{
  "n_layer": 11,
  "n_kv_head": 7,
  "vocab_size": 11190,
  "init": "orth",
  "init_std_up": 0.0184,
  "lr": 0.00137,
  "final_lr_fraction": 0.0
}
Each number is 128 + 32 x the weight over its row's rms, rounded and kept within 0 to 255. Layers, rows and columns count from 0. Numbers have three digits each. The size before them is the row's rms in percent of the matrix's.

# down: layer 8 MLP down (transposed), 1216x448, rms 0.0453, rows 171-237, columns 192-255
# gate: layer 8 MLP gate, 1216x448, rms 0.0478, rows 172-238, columns 192-255
# up: layer 8 MLP up, 1216x448, rms 0.0503, rows 172-237, columns 192-255
down171 101:099100083154099117124127072124145119109111091108132124119107094118120064165064194085135154165137162131134098160123105048099154114131120073126117125080147110076048098104097121123144090140163076
gate172 100:105097177163158164086083128166149141127114115122133142115153099140141068176132116176112155128046153153120143070102088098068085146115176080103067119140129099130113142078070131095131114146144060
up172 097:130130086130081179164178222083158110131116215197110121119100101113096188101136103161078099107157133139167145128129101133124144147114081108135095159101109146104109131137110125125132122117072133
down172 099:103165093133150072116088129141080161137109117135116100118142156101130113151189122064144114149075131126105145116092119086127116084153149134090120119103146140173166113097151105125074106131100154
gate173 097:112097105135147169160134065097077103193109151130197137156028134130195134127088071080199143119141117076106104190092157132072166084165178113110127093136111105143089111121165149100139128178129084
up173 096:117175112167150173080161116110113197121126101153091174170175159166127125119137143144162119114101115128169138144192125095113126119149121110120075140056216150148115146152176133133138125128096160
down173 099:157111135111126086146120210161166146167151125186146071116158124107115177169198154138114154092117109150128125160193167107129128110153135118141065127101101065220165167118079129207151163071100125
gate174 100:164109154091128067122130145097138132131088094131131166095082069139178125124147182157127054115116140146107130117126077116109150103138175136135129103174117184057091109050099176104130193095122114
up174 102:080189140135127156091159164167139167088082142154101168158120123105127155166098185099149128111151170175133164109128226103108151091031119095113120115120094161125124129172161169100082103121116133
down174 098:099106122119148151207114103162131084086139150095136162107148108145082145172120140133163097128172140155138146155155101136126111175134129085146139093137131157139108141085196141117062116187163122
gate175 104:112147073109099124119136082088115091112155201167052168089143157116141089200109144140116155111162137110087091077144092171103106172176073143139173100104126133123158183109108154189095155132146129
up175 108:087102137117130146080157098125085122082081119132191147131146158166084049137160150169151171138125130127152116104108161150149145137146154136165134106106159083115114062149114126129128125167144155
down175 097:114110135118144140137117127169147124123100100102156154126141109131142102135085186140136100101150095124138189139098111139079106067136123097118152081119143118130104133163178147075143148143096163
gate176 098:104133124129126117131094180187114136166140178119117078161103130072181101101093125070120170148084152112101167125074069073202182119135123090080121161129163132124157182147158149139133144124102132
up176 097:148150141091114163209088128108141113113143110140083183081085181090131083125122161131142167072072128088122112149155218085051120155129120189107136141133089136058137172134167129163078132143117185
down176 097:137124129157126114047123064096147147148113096093164101141130092108073145113098137173140151131193102113115147107123119176235150084070112154156149151164109127193117144126154176056188069099133111
gate177 099:117161150100123167140165119178143139163078181130164116153112129190178168124195090121133153087085127157128143136125112140075163163122077108160185111143170158102141156109131158148110176157131180
up177 097:081090161102091100176145104138158152148094137162164119130136089115151136091121114122127145141106132160101089136152140137131189148154104204164093165136125182122148122159166132134088042085080111
down177 099:140089110147133156161170133132098157106092096120150129135119112089116107106129100145132128159156133118089107113114165137127126152032162070138129131155121133096074161134140153161150181144135073
gate178 102:125093121056162166053144158120139070176169117121093085127149117111160152109120124100086139121139102093059165184127149149146175124116155120100166126085111132128104100130102140117145074113121165
up178 099:062173094108098072129104140156162107128102119120170172144165173144149128132178165103066167115107121132171148130084109099135075107153111120098156139137113159088138175200099111131132170133099159
down178 102:140087126148147141090177080081108098140123099149110120176115129129117158122166118081124131036140121151090106136135167115151156141170095104187179139131188142069148098149131150087184087152101128
gate179 099:120071091110132121142092108110120154153139109141103080103149083122144132083113107155138142103140171099159160088059117153079068148128138175113102149157166124125100150161098119183125079175102151
up179 099:073089103116115134136090110167173136142106085177081109134135161068098098151124143201161133135137076109157152095122114138092085107182114143146112148192154130194143153149151142198116106174097136
down179 103:121145133183182101095188097126158163129095142146139110153106149158100158138102080180149088186103138150168170154149132144204127115174099051094116180098094088125168166081183123096188149035178131
gate180 102:150056115130084145156163160109083156118147141142148143158099072126166072142125136116152140179106106150175142098167114144136110114130089103133189191158172130067103124202094139103100163121139119
up180 096:126142129150145194102113168105086139139167151141104113085145141144165156093137117167137106139118123162122113164050168111127181175145066115124141108109156131131161152118124161060104073102155139
down180 095:132122107139131182125129180121152081129160087089095144163090107151101136136114124141109133136156155059121093149174072127066140130141106177099148136120072147127136143124124103137165129144138083
gate181 098:158188101127124056096070102117160151158112084084157174130151099177123120117121110131082077165084088142125138086163145151124102142146126146085085164063110162130133080088120114090096143134151168
up181 099:091190153156123092129102147124121090125107086127151094112128074128161117110181121098077054206104120097098190145128130087157153156151137150120142142146119190097144091089081071103119180174159117
down181 107:147153109103139119103202074163157123123121108153100074186156134122127129132146179163104159070122099107141093149104107150148141083136110177114145142122093096139142146154082141106154131082122150
gate182 106:105125127126132109181143057083126131075084185108169052131041137068079212162117130146103120143125135094149051092148173108126087163111096163083124120152082139117144125132096132117088170113087097
up182 111:087105182089105200089128090097148136149182092170088144156132103071164133173095135169103142145175098165169120147158096078118063147224146094124126155125096142119128116142211151168209096129149085
down182 108:105126134124123108054083146128124101181170114112128170115145113159139151130086127135139147148134100148189152140096094154193065097121154129084100171072083140130073076212137136121168112104172102
gate183 099:104093121138112174124092160149158142118081131150109144114152129150151145101106139111128101124093142115063125182208113133192145124118133153143210125081134135119081128125092124108104060088180087
up183 100:090108097060092141110153120096103152165170156146119172126113126181132168092119113099125161108096124114159112147117137158169102180111121127159091158097071146121125104138036069173186135128132108
down183 102:151126115087123129129105076037178148091124101087119180149136135097125213099202088078118120123085082176084162136188103120122125080136108096129149094107141163168175111139103123115108124139160201
gate184 098:148124115132189078140118105107121082120121128189147136109105126067097089166110160102084156130065080137157174102082185127137119094160112174151142135125114097073132148081110130194146119132127142
up184 096:149089122098150124134150095142129032111129174144091122162146133176131162087138131074081060111081117123126103127136105077121102161145117100150164140141063157124167141138167168134189130170124101
down184 098:167127153133111099121133098152147091120101111096196121070185131123120149167120160147121160107098132144123158114099100150152151144162151130127164160167151073185099168111057151101197126084135155
gate185 107:158180139092161150147132156128133144149155140151103189174161120024118138072103102142095152090124161092142093162152150172166200110154138096092123126064115142133167109123144151105136141084189093
up185 107:117056160106094134134119128142119110099168102049080144120150098157137095112147139198146113121122083131147139100164089135090137116190092184052128179137181127149103117086123116139099128090161115
down185 103:089141165169087140173097157166138084069169127169124113134149091180132163148096107158105143130143168134109110080161163175112100115122144104147156121168134122116090182123150087129123154134106144
gate186 099:131068127117141159124156165129111139131127141097119103126154158121161147164093125090102138154095144158142103101081172110075177199159159179110132157100088104161182123145093083098170087113104127
up186 100:123096126136121132129099097088133127121137123089158096094082152142137135124144115084116103102131097147088100136147173143068151170218158134143098122129134128141130102138141129080167051127155149
down186 101:118155105151111112122139157112244094103201128149077147156079169103132115065113110175106160208053129153078129106176158116120115131124071182100113094127148094040119089125088133176115097097179182
gate187 100:117128095166151100091063106143148123135061083118105148109158077074173148060166162157067191140145230132158113135125156137098133072181147138152120116120119116123073142130162122099143179201115159
up187 095:132073142117135100148148102096135075076116157115192137155113105155145152141120181099118106136105113114106057073142111082085153053138141116130103172115138093093155075153160180128189181161119120
down187 097:156117145145113117159099109121069130155091071105118094107129118118106150127127122115129150149101115147106116174173128161130105143140154131180180064152096123155179111157060127139103120123180124
gate188 100:150072106114088142176089149144109118121169144168104141107140161098134107116153104106152114161096167119123169172107167179165150053126126124137188154067123127043140113136117121188090100089101074
up188 097:132169112140131099108129062138135101100131192154147127136108163111133111156135114162092126199122146091056096196107108102103095145094120101206113130153088114103131111070152076151123192192175132
down188 096:138153124124148139121157160176139151109106064160157152089123094104167063147077136115132114169118139102143112091112096134200084118128121133077106191131075189149100122126178105144135129137140207
gate189 099:141120140071142112159097096146129196152164119186179124130108204157071111155155116067142106128154089173099124167180196112151088161132137124138113098051123138153174164121112089132174126161081114
up189 103:162169146126107126133131096155130108113114145077121117133124137141098148182141097088130102123073131146160090159118135163146133167146129134116153134122161127147161113159116151107135129112117125
down189 105:130148169150095149128116121071123086058110154153135128169197120117118097104092113215124085131134149140172144104192093072123108087079132120165107052144103115108107131138117152078112147125133157
gate190 101:166117096147178163136071110124137147129141115146156118101096147091103072107139096118114132151109088130206098091124186104121131110205190082111129110078162130143160104159134171134162104100135135
up190 104:171171131093142089172088068179144090160139112137137137117124130149113159161170029136093096078162092157127134111106121141105111109104108170092103089122144173116104165140188084132154161167123102
down190 102:151129126088132095130105196143149140117108116115113128096089090195094181127120077147126150163191088113097157117128126193130071124111151114107135115131129120150136140187117086086082151166117164
gate191 096:101118123135182127156122108145159132117154151137125151108168137149114114155107118141131136190108075124146095128101163114117060106174147133180210089177131134092162104167054168114097098108153071
up191 102:116181157108157153129114138088100160160127129141066145189138113129124094134093154178147160133130143102073181099121045117113111129190109142119143088091052179125157139151169116113170110137138131
down191 105:099121120179133212133172131117073089108089162133150142161191106145114147098048133116149113176126104128155170152115106096067126102121124208152038122138066128127065136144146102154147125123176115
gate192 098:114146108115144144178134177133129096133121162123116080160149162157104127082158183122110110143111160135183123119124102148095121158132145137121168113121132169110133089140103146126157149183141096
up192 094:134087110067135090108091147133147146164151100145115106117044066183164096121102107130144120140181158134139074149110146072104149102127116190137142120134080156140126184163104152125129159111182154
down192 099:089130097155177168100151172159163136090158113144214078128126073161102102115218136161131130110144195097129091129140135208181148086141097130152106109086137072133153106085136085123124112172149071
gate193 097:140130182178131075111125124109109074133107100117136167149141119117096092190136086126126108137123145133151086115141087130109083083105137110101083132129190146158173091177116131106217144088138132
up193 092:159149212133119129126139148139118135162166167151122103141116133132102121130147174206100120189083172098138160123103122099123124132158085115174129169165097118158159121114078093143114097098118048
down193 095:141149132055115158156119117109114093152083115098073108062117183120115169124154136159047140096134123112111057177106136130097156160098159076122220081133115110124117143114169152105121092101144142
gate194 105:142102129112122154149120128108171174172100138146137158103096126127130142140182175085171129179091134129083147147124170153122080132128136208106119153196156177086064137106120108138118109168121113
up194 096:140130159130141091162083117055112123168103139108147085167091124113073092060123134162065093147146020129152172167100091116099145095131124192142130096132159043152150133109141105148089214154123118
down194 100:097162107137094134146094064083154093131188133157209135132154174116087127105113109197140136140140206102125116080067216053105145130123070137113093076136143169077175136167142132141115131154192150
gate195 098:200134182195154125121151130132139166099104113114130091049096183170104160117114135157177114138077129162099137162115105149098110109137119137160118169115151135098172136124157055103091122183183104
up195 093:119130134122144134099151114095051110164155111125075176130170122153197094124119115091149101140134119120156179155099083026160107157128112121066116108125124126063080074134113099120155129126098102
down195 098:137118104088103091140153052183115148120164186138121099161151101129084091154095131185094170165118086123163106104128168117130128131056187130149172153142081160146137119087127170177077116066138151
gate196 104:047140143118089170087107052132176140079175125112129153142128142107093152070138111127133119060127135112155176160094127123089211142115065149143090139143124113111150154134178147135108147144156131
up196 108:114148094150119181091082166121166091125141141135146144151112140145116127084118113134083099107126131121127115134144105134132144096097182161089116152098165098201098144174112141104118107162175142
down196 105:074109112178143133111136181115170153102120166115099096158155131129170250154124127095136139115141117160078079139182115192057129127126177143158151122151162161145164159141092106115151114074166140
gate197 097:174142146203203083145144130140157123123140101134131151133166093083147129153079130160120094179097119070089136126133079118154182114072142174166191114111134111109165166153086098102142107103159149
up197 097:129140107174106151138137127061124179129111181088157169168100076153190108117122108100154132137147181112123128108112114056198078127120105103088074099144125108116113177172115096139174082148142126
down197 096:082152186060144108136106119163137125129132114161054093185150168160134130124109114162181124139080119136100137095147138099135196134097145092118141230081136060141138097121125165114136142137078143
gate198 104:134212067142156165121083127127168106171102068095112127132163122147072124185096095098167146116082139120098152101127164161077127083171048134122131216183132112177084161140168136124073172097109113
up198 099:078116167153172177161164138132082153150135112080181138104131133069140152094125186110127106112115134140080153138122116143213151129140088123165149080107123104118171091078116115074125096070090128
down198 103:117131165182108152126078152105133116145115154136121119136067123078146148180131153156196140124128151077129116105087152122150065155098098122085134171121137184149083127102089136106145180094090135
gate199 108:129114163134121141151123157140111168151105162118106154175155103070115161151133112101082162153152079132104148131166126156114136114149119125193112103094133147126118094095119146101121079118142116
up199 109:113097168090184109143145153162136174207119049161139138095090129131141072113125064133191073134136181142127099085170099156168086162097155079132084151140155157125152143108133074132196076113120126
down199 108:095178110175126089135180124181182202179065030156158134122147158098147125135113136139142096138089160137118136017092163214175102129098088088161088101109129139099151078146125107143102173137139108
gate200 102:129120104087179107148134111120112117129137142157162089121103118119093152116145148127108095121144068112154142136102140029128169121118109123083094140115081112135152121154162142058113113112187136
up200 097:033090148104156096112097162094159125094075132131093122148099140111148098161138120190119082128089115146119152147100082111154095098139107132143090123116127093124127165135131142150126111152181115
down200 098:132182100120047102019139132132059112154093145097129134131126079122099140128062123121120097147110125174143106109119126155126133159110166099204107102113142147101150083146139157129149174103133103
gate201 099:133164151169045140158136173069118175128140156147113106143063095130146146113128178151109202145130108155056116091108150054129147083121098146114123138131088113086139124167132168127135107123116122
up201 097:097146159119102104113134112169115129150147108109159129180146105133151118192214166128145149110088132131142137167151130117139121132117092176119130079098139136105067105129083094162115117126201096
down201 095:111117069157119119134150125091109118110119143137106093088087104134142086150105154087072139111115162130205123096137157099157132123124082151084147124085225113169092165187082095229109110106158131
gate202 103:189102135120189161177123101154144130180171112090067141124092160108131139090092150150145157098130131121124127151206167101170169072115115143082120087133089105113200131149064125137184104128115163
up202 102:085160138160121161055145091079147155086135197092155148114115090121142139145173176094141161185129128121132104150145104121112059169142204059160163195139166102105035141158134130130135160135101140
down202 104:174114095118161134106126122152084131170163054129153113175132171148100111077134144078140168173133135166098109170196187136129158087106128150153124106069087105116191172087095136088110133099136157
gate203 096:166194173132114124063135126111100087085123115170128065128140112105107135177115072160086179170121092138132145095092123144083121066121143169121101114084068132147128123156089096157187104174180149
up203 097:199098208114065111071151189114124109157059113149133093100115142129124178122136103111116105156122089093162111055151128140165132097136144111093182103118081104097140106120115146080129070155098188
down203 092:156106136144179150148133161131143095160130163074123153095102130127148114125106128110146084154145104156195189124113184111096151163134140160122067140141135120156159167111162151124186194044109096
gate204 100:164104123154112182114161114139135070152132129092114151139058125147107065158163150090166065091093129113130167134154168173162201144166098072130153103150118154097124166190068100118063099086082124
up204 102:121173103092148083165100139106122113155113149113107145137144171136176166191130127168118119080147073102124070186088158221137142114199144151127155131099123113137135121150101104100120142129096132
down204 099:119139154097149145090127119104110153148080094113138100093105154133113101177113137172150184164192137151128132136169110141117081077118144097130075080142116096122174141125074155145110162055162116
gate205 100:116035083065151141103093120094115144131061134144124104155083141104146122128134130117140075118148116153113133072095102075167116151150124044128119075107126147157092118149130124188126168088109151
up205 103:123154159104111151129131154173088096076141143106117073130185176102097122111106153139134134176209102177164134093171131144163134142192081125110133067102134144137132088123145103155129115151067160
down205 100:101131163132163127196081095110115134132045154157181092079133145134098115149080086168126086188077148094033116131159175118134109151118127126121150155169116074106183115150164174129168134170142115
gate206 100:124183116123093196111118162065154119122104118146184150149072129088143141093125152122152119122131076107149145144088143166134084140124116141113129155110134146198086137095109191125149116133103172
up206 104:150120149081092156104070100050121105159134149178125142161075110130165120117133116102101138098202111082147164156144124090079145106179108039151140147108120134208092103096110176121218091121113132
down206 105:089081062113105128123141111139163123096145129148136083144136148127101132067064133143097152112123126177134124113162169137093133109140125152145146083103100171128178076158092147116125191147133154
gate207 102:084092174141097137141177101130065112160099106156167079173117128163058110130104126079116213096175163096122150069119141091117157184161106140149121153228160146208122171128143100113096095111196131
up207 099:094125106110086174105121110087108130122131095138112154220068093136112121096166093111151115144131141119066146147103140089191121103171173154139106087146101121115100159154178126142098113107196141
down207 102:146112147124085119054115166110138085154122108111152139157107088104110107159131137155123110172117087143162149156159127129114143103167172152147165145140167122150141139132116106056117177106132159
gate208 106:155092094127164153102139125223110106112136070162164143114099118169135127145155127150100119137177114152163126104148129130163171083189135130105139168067170116126137132139165112092077189120170132
up208 111:123121136121130165103133071089150139107141155142126150131141132043090168145137104100111148051102173100068113134110167108126123090108121085101108127107094136113160146133145099188143147104124123
down208 107:134101095094158132079112126048095131116123121082090082051096113155174103093135085106070100155144155071120104131115154129091124130119119134161128153132154073131189112144120131177113081136126093
gate209 104:141138132115114156099128115154081127125146097133107116147148100097100146107109087153070077135113155035142122141110175120150167144127107112068175164151080157130141105119160123123143069154150127
up209 101:106142169154058119128086200095115064092097144165145114095198146152145220146099099126083075097179120118136095123147139083160123141138117098118129137171119172139160181092116092126153170050111140
down209 102:068125122159094179091078157182087130100197157185152165076120132138083157150087133091117157075151169138121155117157124150092132121153151124102119147136146108143114120167148141155114127093110100
gate210 101:158087135134173119100156083126092122041212000075203093072138091184139127129103144163174144104182058134126125100160132136093201073105093145101105146088127122113067144123122138115073123074102147
up210 101:163169133172145137145110136172118161115137102087147087156079135192193134155087129102142132155149137107161063125075107108128211060120148112140113158106161058171108164110092088119156140150149120
down210 102:143127096146161112208136154098139085117101094111092137204155095093099120138183165151127136162111168191104111101116102138198092115143116130122113086215130131127105064083079169114164133163100088
gate211 098:124090116149047121095130107163112132133148114154197123114186121147107108096136175135172109128140129144128113180138106089118160046153232065133115114108089092131141083095167112140102175141115124
up211 104:180202130082138115115136083144149136102091167131173076123167126117161165180113106144132127102106146133101161114058149143119151111114070113120153115176162115090079163197104148073137138139115166
down211 100:102132144123122170091088096113145156129111116121145133141139147090185104077115123047134080063132150150119163094139147158083119152123173146086111087208108122174187097154153148141114115124155082
gate212 094:101172112124062108180152109114201138163135166163103099192186097079115113089150130118110124133116113111173120109131092126169120174106141106046080111171128106100096113138161160168100085145120153
up212 093:125103140131097136151069112097132142116138058132151129171162135115131135094135106154161110144109130114121145171172145133164123078163141157110103170169119087097115173109185112094153096129161170
down212 093:144115118144112095108178150160133107120100094155094146134110103139149151132077107093189095128159137153126144114098094095102141173143114129189164126166147156125168128085083151108138134119122100
gate213 095:118156141188137146112089136154110178132164081124084108153131149147121140153104171101082160124129094109119125092100103105136136175166117155175134139130104105162157122134137146145121147128124158
up213 091:112154190108120153128115140118157107104130140197170150059179080033098160136102111096151192139093145141115155140187143105154117157075124114116099117192152118147091107114085119084120109125136093
down213 096:150096152141197167131152113125136062192105191147068160128145197131137162091129106168110056069112124127153185107116121124114068138119124107160098105097117053168096166107153167142077154128135085
gate214 099:141110210138161138168117143164168148199131171080094093125147218051103102185193072177104173122169102091132100156132176080111176175109058194127129134114122133153152160139084050137122104122092171
up214 107:124137172078143160129148125148112111136136202105139060132093105125086186093106124153103156083143109140123105197111158150102101129174148132127161108114126101182090109181150069153163075110165139
down214 103:113070144108141153064151143091120105082096139166231141123108106182106189065090149143145121086040155142076088160130084174129113133121167122178143148089135139098094146106114165106160132108167088
gate215 097:137181172049075131106087122125131117103153112155206115104142116137152197160099123187144101125148156129133085145058141134118135124114087142087135131181126176079097138137110103153087101136129113
up215 099:182136058112121126091071078138132096149088105138141080149124161109126112124127150153059169101074116077108071114113152064148127127109124137109092177121152152092098178131162095101122177128072117
down215 099:131062088130151126202133205098109080119111146164116137154106131110118119121139142130159114096140092135110098151157070119145155095156141106132157050141140089192173141122100196134102150183121148
gate216 106:178171115113089120135124125075181142081132114143150118094128115095164191131101069079167180084076112107104117130154163125112087097116129093135174167089179136101151138115150140161174075137113149
up216 109:107152098176076209188134147096126071172099148120134165104127105079091141115193121138135162168142166072068078133153145143121095176145111120108104084132099166171088130167171125183119162116121141
down216 100:096077093137121128173114149103110135079152114141132113094154170186137154136144089104133139136129159082135095148110117123179018050103143120149067140125086125137119178151165187134128140181083120
gate217 102:166128148136115083144100112102084168146134105073093230127116137183178146155105073105090155127208107159116082133153147181108143056178130103113141163144154124088172094108103085109132134121145112
up217 105:121166148143171179138139225125123138095112140143088132146113154110074103122127129141161119140096165159137159098073159107141106159145142101128133125127079129102085100161132148111154087143093115
down217 110:153123127126173112134132105131109143150135187138157221108184177144156141119125154143141169110169083121118106171150122171082145052158151157127149200149111104115146109105118072103164129158173129
gate218 094:122186079119125148135133135109142110188133144057126120095122161075117131133166137142145198143142152217164165067132105147069162154116031162121069170133115164143088128153109151174090109171173132
up218 095:055121208143133148158092161105163145125120075098093127112148134144162092127087109057168093164113160191073116086109164098153163111108130118137139122120094125109101096154115128119069126126168098
down218 097:175160081097106130119064174133157104188143116176138138067140146083072149137116127137075151090181100118131088138080153150067103121160129152167126172142127096140122150177182131117119148102094126
gate219 102:091051105115081147118161158127153136079075120092128156073089124184188096132153139109124122136139125133081155164135103080052176137056177152126158147118172157076114106093116113154142097159140074
up219 099:107222126138120142073115077131157155179141107112104081162125081091081149161132079161112154142162128152134137110150171100158185134202195082174101110166131180064145097103194150161121187121108153
down219 100:172211059158140130123100155119140147094204146123140127075127117114192131128051140110162137163116130144056173142109106070121123119144143130187090138172181137091139121155105117123088109087149198
gate220 098:202149108209142081136045117176101159206100093142142165114135115091110087137120113136103122130131116136114110095122150125083138103167066145023173154166111129076135096087156108112132158163129131
up220 096:125156121178115191130090123097124060145136080101101163161126129172127155138146147050075144147156122117105173103130086079155123096179086108191112144194139139158116158117141123192101131155157105
down220 097:137081113108114124136169176097120098105157166124116170181126086080177114128127130160157125103082150157144121145111118152145134103102122062182105118150140187086181140193156176141162073185079102
gate221 098:130117157078075186121167111124140110154125102087119137119116138203098121108150146092125086103094069122169145096122128148100188125107157126087146094107148189179129137161139082191081136171088091
up221 095:093141135126117070138170089116201053149133164117107085102170138164163150176182167125147210103104157159102124108151140154109098153124153127170088135154090110151133090175092192144089077130186153
down221 094:140192139113134121160083178111128151064181134152117108148078106114104089062219129132172102187155087110149128172093133114179161163168099160090108147124122148063136178100131128130127138139102155
gate222 101:127132113168126100154143135238092071158072137157075130115153135121107101110132095136144144143151139135116120149142099120083080109124141128124186168075092112110186151126167103159152166142166132
up222 098:131164131091108092072124113141125145091098114127161089149162134089081132140156108075075154052166137094109037080111148084148143090155115168124200128141142086058114099099184076090126100140118101
down222 098:095136128194165072193134053164131102133143113111144135131100125167141149104107173131174077126140168113165145082148096147113107130109129115148102085113118112152153176125103137197121141135112080
gate223 097:154150166097074163119181175095116125106166113059123146176103173136165093109112141117092133095097110113150127147159139099131127120175131175165124140151133139134159168150090124075148167182093160
up223 098:099113074156096192193147123166154116152086181120133116216122132127139066150148125094171093117108111157149098116140116181130069112139074149112133136170109102145105173175172159114083119088080184
down223 098:146118138153175125116158125147132070076130118101159102137141140146102146121050170081083090117129115108130139070123157128170153133136121126060131189082120156121138182126143202175226159122146079
gate224 098:153192156125113066153119159173164174097086148128071125106187195145116071092126158074146111088119157146135144175091100116108131118125102123153128155076112120163122156142038144112128103121148077
up224 098:088174072119107128047071176104116169116127168193112078121174139087128129100119071098106114175097120185134131122091113136090121127110138163095140121068173132183107135160207111148135207122076092
down224 098:192079152142188091100155112056135136103097094144076115077120112144127090101191131110132104091127140101150094102140135116141115164116138159157137178129107137095134086166111119127070117134161103
gate225 101:129144134123139141118110113099166158142200106069138188120082107125228102124099148122157155129096131104114164176128101152129147151165034113108159096111109153069120089161124140117133148122089097
up225 098:145140143178153171142148180105146090206201101109129168128148108109048100165127099078112119098140181180105138085103171174116113118145108130119125139129142127095129118116086166171104104138185107
down225 101:164154108146153195092150081138093118134141114137109153178120092152155120061069165096059109082076203172138075116114109132159080116149127123118105131140109146106114108164132127134133100146155127
gate226 105:116149129129136112138132105122145161093158168088137125106105100103125075116117075158145110132121087116152117092134137138161104139133136081125151114208128102173156112124198121048115169117090084
up226 101:104158147127105164207105129124152132122095116159086154136129133143136071099134184111083158062113145118131163155173119099131155051134177111092069148105079201098156149121129109140133141123163128
down226 103:147168144072121159150138165151133154082108143179129157075121164124123151099126123094095166155169069110123113131140147175092144121130132073073111134122136151179164099108070123179132154129111102
gate227 102:111159177166098093103148108163148098087089171118156069102141093085174144141152114107113100097145085198101113066095119143046083074116158137121060108103113085125098163119105145126116107154120160
up227 096:137134123124119111073138089144157068184096087185116154137163119127183041174123147058135160144172167140109102138138140119126125176170130115054112109154132137130135152098162112128107140219162126
down227 099:138106109174126117103120121086153122131099162151113095130111175109165101116131132147156147138150128133166154150155160168100136116113030097154142098143092118139096079135110152187218080085095153
gate228 084:086109171153132198183172151163139121181169119179118124128101100119142060125143140193128096075114166128120140144117148151154166092167173120120124097087114125128156108108065070100093156094122178
up228 108:106135107145142131174203112141092185172101126113136152131181084073121151114151144138132141115147089176195061088169110079136131139114187137089085134126051132163093093137138136076182087162151155
down228 108:112159106058107095129178071143136203122146164082086108126099113117098211107113149075132107165118072102153086128165129088099108117102174172098085131100085075160092106163160147169160078134151073
gate229 097:141143105140100141135115127066083179108126197134143121140106136142153195112074110164152156131130084199100162159107168185158145095155125110152165175168122124092149133074116117088097053089068166
up229 092:075104147151158164080155142157118151132120145092172155149088145181175148097138149205148125140109124113138139138140108109091161070124140159141142186156072129102130134123131154120136176125112115
down229 095:141140130168118043166160169101152124103109108126115109113123117148136121081119079153068127141086184215166114152071127170108180127082085156122099102109068152151146088118117136148078132120140143
gate230 099:195231146140157127086107083161147111174146209104146104119126161149121124176131129136101150151074126114155132149104152127127132205152145147047101137152130155104115125179171125106173158136124099
up230 095:141132225139156144108172135141126091125162132184131147154093152118140131146155121099133099122127096121131150103119119124096131126078210168110140092106095100148115141107158181092077124085134093
down230 098:112059084152160085124093153095180071103145136191107167196161087155180131102136131066143168139204110124103096139221161138153107146147138091123112123144176154142117123109130153110111127103202152
gate231 102:108111133143123127108135121108142108076178161159147164134169046181129121117151178085124119123143130163169128117099154131158097151048124111118172078088133121097120174151125140119113119163134129
up231 114:159159148107108218181088147128188145137161101156165083057078158129184146157121169099164125139157087140145147133114204145158154112147161158141137107126139068144142127063140132146072089166099145
down231 109:154136155176155186142101076108133069105131133154145132210155079115164106088137146167174138161126068171126151166140168039083110114123143151150142161122067117125163145064113131106104095162090108
gate232 106:159089138170123154150159106172054151115142158140154211105106102092127097153129132109130141165097081168101207123124084212169164062108119117100165110139205123147145111129181181136135154106151146
up232 101:140093091128091103065108071176111188124117129173151112099119105135139106114116083140123156106137152138148093128100108167098137115118160193166083119132118144156101106071066070152172146142095135
down232 102:121104109093075123138100163156088131154114152137119176146148080112109169149154140173155176156052155096129119153120179147118155070088147153136101137118143120154142112106149132117128145117124129
gate233 103:184137168199110148120161074147058146144152084163079099097084137187076094104103138100129126054081138122113082139115169125142178049095095121132121087098119141156142135145087145116158100101074127
up233 100:112201188099099149075114127116078117111155155064135090152110127135153124144168069085150167166132099092106177118096117159087117085148141131157136114096096091102122076130192050141069127133137110
down233 099:089079100181122146147125147156141103169128158131191157154108138076091078082072104201080113093120181101109091086118141117094096147119107106133077090175184133123114127080129089121122107056149075
gate234 102:098148115159093133129117102166124212130152159177063121101140149158123177155156114086136160180158106142086143123086119106165114114097051108132167125095124125165143055149127092118120098153157125
up234 098:119136109124045078102112126166148124101152166127101132105138081171152158090181096153088078119132178114168137145107123127078110132192143119160215152128112176153188172089069156096178123100118178
down234 100:162073138148080112145146122120143068155068091127089094130142124151103087080172100154078066094121153167165141125111137062084097138161112124165100149132143125141133136116092172148218123077122111
gate235 100:126136175123156112121153142084101106107168168117153152066158122145149169134127175167091182084126113169115092110105126130137147151111144127136096184181110105114140148109082106148161125091111159
up235 099:138171144124117068149103115137111113092188154071099101110127123194165146115126118158053138138138151164167111117118143061060159101151139099139084116155134096153104073143118141138170141166068157
down235 097:101130113040109111167164144127152096140174167192101151073090176136133084123073100150160117203173167138151115170139158152113158098172198129212136136089103139131154044102109141096145126114140123
gate236 096:163157162138083070119120133124138125084088155140146136086110095109111059159115138140180104112118124137055104125118171097119195105153152141175160180138117145211199110136111127163134131102131118
up236 095:122159109107175091140085113090058103090213143128193126091160115118113071102131158118093084157179173148137088143106121126076149110099170114086146124147115157081169157122167136170084137074158092
down236 098:115155137133150132094097138099100026126117189172134082109116138091126041103123106144155120173008145150107130145205086147144093148113158138160157100115105115190121139150153156074172125154132203
gate237 095:158114199121150111138110060091119153146142165134095138138102115187142131113126145176125095113121118187130121138126129107106164144165153086133161147164123079138181153119129100096132136156103148
up237 093:148144181168085104074127079077161166162032147089135145109101151117102119084159150170155117137120119125152177123089118142109131178168154133082081043101161122134111167126119093166082103154120109
down237 097:112079123107131114167185167125103106101136130208138095124160189131088138099102141124155182143211128049127054123120152105128129085071051207107194152175188134136183055152124125116133085146168136
gate238 098:132174195155160103118114123127080135178130125096138178084190134122116088114167141204145166113107076135100119120141106158120134173094143104144142166101160137069109075137101086100147184123117119